Weights of a small GPT-style language model, trained from scratch on English Wikipedia: vocabulary 32000, 342M tokens.
Each number is 128 + 24 x the weight over its row's rms, rounded and kept within 0 to 255. Layers, rows and columns count from 0. Numbers have three digits each. The size before them is the row's rms in percent of the matrix's.

# o: layer 8 attention output (transposed), 384x384, rms 0.249, rows 262-275, columns 96-191
# v: layer 8 attention value, 384x384, rms 0.119, rows 263-276, columns 96-191
o262 108:117157139119112109105117126151163141106146111145131136128083156128133104133114111096122147159139156148125104143136155110092096102169104117125104117101140123100102121125114126160155139097177109130144132083131165119157096104167118123135138158146115186142127130150107141138153098183160156134
v263 121:146158109092134146100159123114115154116127144088167139125115126124103163166148116083131152147126146167143124145090129119116111097181158115129129112104161140102097120130143131137136152118093116135120136124134120120106131158070123138119120120114111126130157135115097177121120150124120115169
o263 112:160080101072164107127152135121163136117121127112163092091172110140187131161105181138131146094114133191134136133111109130103122115149131129107107169145083134126156148127119099090150130127175198116099175120152136146119125115154144147129140092097106145101142152172127095146137116180138145115
v264 114:167126169139166137138120172097129076121148148135155131131142121122098143144143136143144150148165124148145105152134152094109112170145144154162119140153104114144139102164147088141137124099134150159156120132159114139112109092158140135112152081181150111140100137133106103130125174118133145174
o264 110:147120123122132156104090116108115159144135107126122159122130115141108140098100112131105160119095144185110110138123143116142109086143136153160066129081154158147122130131199150153208126125123114108103110164142140132114163123145150137140132101124104158145118164120136190117130079089142158126
v265 107:129135099153112109141177128169108131131141162139143160153080136153135156123110163105091164103119088117134146153108091113126119146075152129090195098136156102117146117126126116130112123160096143127124139143105125177150138112136142102110136150118127139125122148117112138190152125114140089142
o265 104:097126124124146118093141162131111123070120109124142111177096101098105151154148119128120156136118173145109116114109132100138117107152126116125129144117096117123118082125150147123124110106125118122135129135093121161098142122150118111194145179126131126140172157123141097096114130143138099112
v266 112:143108127131143115120133108119100111104145174142105154118142098144105118157143146139140135109130109117153126084130163119150120146181102113092143125102125144102139146140100137145127123102119114138155140147149160111151162087094130081137149168172072105130132136130119117123164143106103153155
o266 107:118100141128114112124145152119105145153114116122104145163139147117136139140141152101189161142134136115105101166077111123097130098131140131095151146142097168126158116128168138175102136145155112109095102123089157169142117137130133112115135130150103130095114140141147126118089126121141120100
v267 107:127118105108053155111127070117180141143127089143138135139123122150128133121184141091121128115113137098127113138090167139117112166132116135141095110180103173132148114151155122165173134100087155132125098105128146142118129123116102132143133097163174113114132111118110113152117116093107114123
o267 105:124127121148172164103151118116104157152130117068184157108102120115128101124107121115117097155093157162090133082120165103091150088129136131133165109092157128132060125110132135121115147154143126151119127125137149102097084130109146114136131124122145138192057126134099147132145121120115142169
v268 111:130121073143133135125154105109098158104113121147098115110112148165157149178114133118150123146155171117154149135110118122145108095117150168103189142110092118126152142111102164125161107134160172148134143151105141117115100138129142132120104104125120135112175124117089106096146112147116129128
o268 108:108119131122144122085127123176055146091107172135128104139155079124147138100123146156143104159158110117126163122101137133128140129170113130139088148129102157103131110156154151119177090115120118102113101109064112098133138127112106133079092101164108150084122135077089123117112133126141098125
v269 106:127131141142074152154113113155125121120161127124119165094131109153128119150144109107168157128149174123108131139119155134117130140163123079164168164140100076203107145099148134152120126101131143112122140091109131107098146146149128078134104131137110131135137115162087149085144152153154109137
o269 103:136082111105120103089147130121094109104096127134147086098091164093115126117151121112095098132110162120129145122149144098105072160122126118136127159115158121132135153138142139123143081147161085101130107136108114114154094097151122084144113145130097104119127147128109110154132093096102087177
v270 110:121126144135137103126095107111166142143117087121165152121097150142150158117136101115147171122141116111113122161104124141100132069095150116146169093078163131090146130071144087130130115109104129158141147100095159130110143154102085109116135132100151145099125072116081130119131163112106119128
o270 104:133121138148122132093129133155090095147068089126130099129109107095146132116128123092092084143072098143139126144110119128122169108116109125135162165115102097152111120131080106130148143120127119108145116171153142131133197123118081156136164131136136114125143129123087129115111090146131089099
v271 107:132121127120087125174104089133130122132131131146124160167111151192119089115110128115132123124114151128107144126101102082140115124156152141156132081089132127148131145131105135090133150087142135132134116142142102145101142098115119154115114155112118127117072160109142181144139146106104150123
o271 108:166108165106154145117112131141164113135131127152191128092114141183118120116125120174153099044161129157133137139137125161118144104140115098147169121106148122153131123156129068117128145136161104136126093146119151134174131168130098154167101114155145158110165145117122131139128139129106139135
v272 105:144144109125142138153114148152160119132138163165113140152121167137133123118171114139098173141136147158140122179099099185134142098127118125114167162138155109124092114165122132095115125107116097093101150172111095150107142126117148166124088123122128088122137117130155114063122144143192116148
o272 104:118154116117137148146119159116109128129125105114161101160112111153160175106141127126122143127131162180135128147102145102138080152150145150123141177094144132116131136136149132091130132120122104130124158167140125120124091137131173152113133121149135116106127201115138128166097125104085169112
v273 111:127129119139139122146144136105119084106099121143141080117094113120112121103098130129145167148095109177130119146114123115181099120125135115119187075100166111136128145121121154125147146150102148151140141122152110117130118125134121167126148087120142121137138093080145123149167107118115155143
o273 109:115125125121148123114115164123111131111077146129120176139132139122181157131118154141115170129140130091162091134109145141109103126125194141127141164093127146127156146079110124128086123140141094097161142101115106148105106158188142111118151161131134113196158131118074142128112168129162171109
v274 110:121152127158113129109085091077169132136097124123153112087151144107164153160123136137135127110127111110177115170127139131110131140115126113106112147119122164123202110135121125096118128138135084116108159123123126136091131128118088148113159129120109112111126133126121132139143115077144103147
o274 104:117125109131133131116125159130098164151102092129133144148151152106096119122134151122132110146150122115131125119132143118103127158120105131117107112173189087104118173120134125148121122122137180145144089096137114102087110104072132102122105081093198075119109111135125093133145114143055120109
v275 112:080144160134069108127150107160119129124105162126124088116094182163075100100120111171121168113134105124142119118095140143139108115149144113106136117082135098140167146153097100122101133090124133118127108090125136106125146176139150128170104113192121121083161153155101118075112116134125071146
o275 110:129115122139120114134090135121125115170151104114129055111138093142114113108105115141126140121114150098163116123117083132130099100119145120166152110177156149121097193145101113153156130113138115122129148129144135119124125113160100142140182142160115116119073153138120137121121128100149142112
v276 101:107109141133123159112138143144137137180155154132135170135102124086098134139147071113143135125087096137110119104130117117185143128125094114120093138127139139101123118096130106172121141130101150122113149108098165146144101130175129105111187136146147168140125100172141137118083103120121129157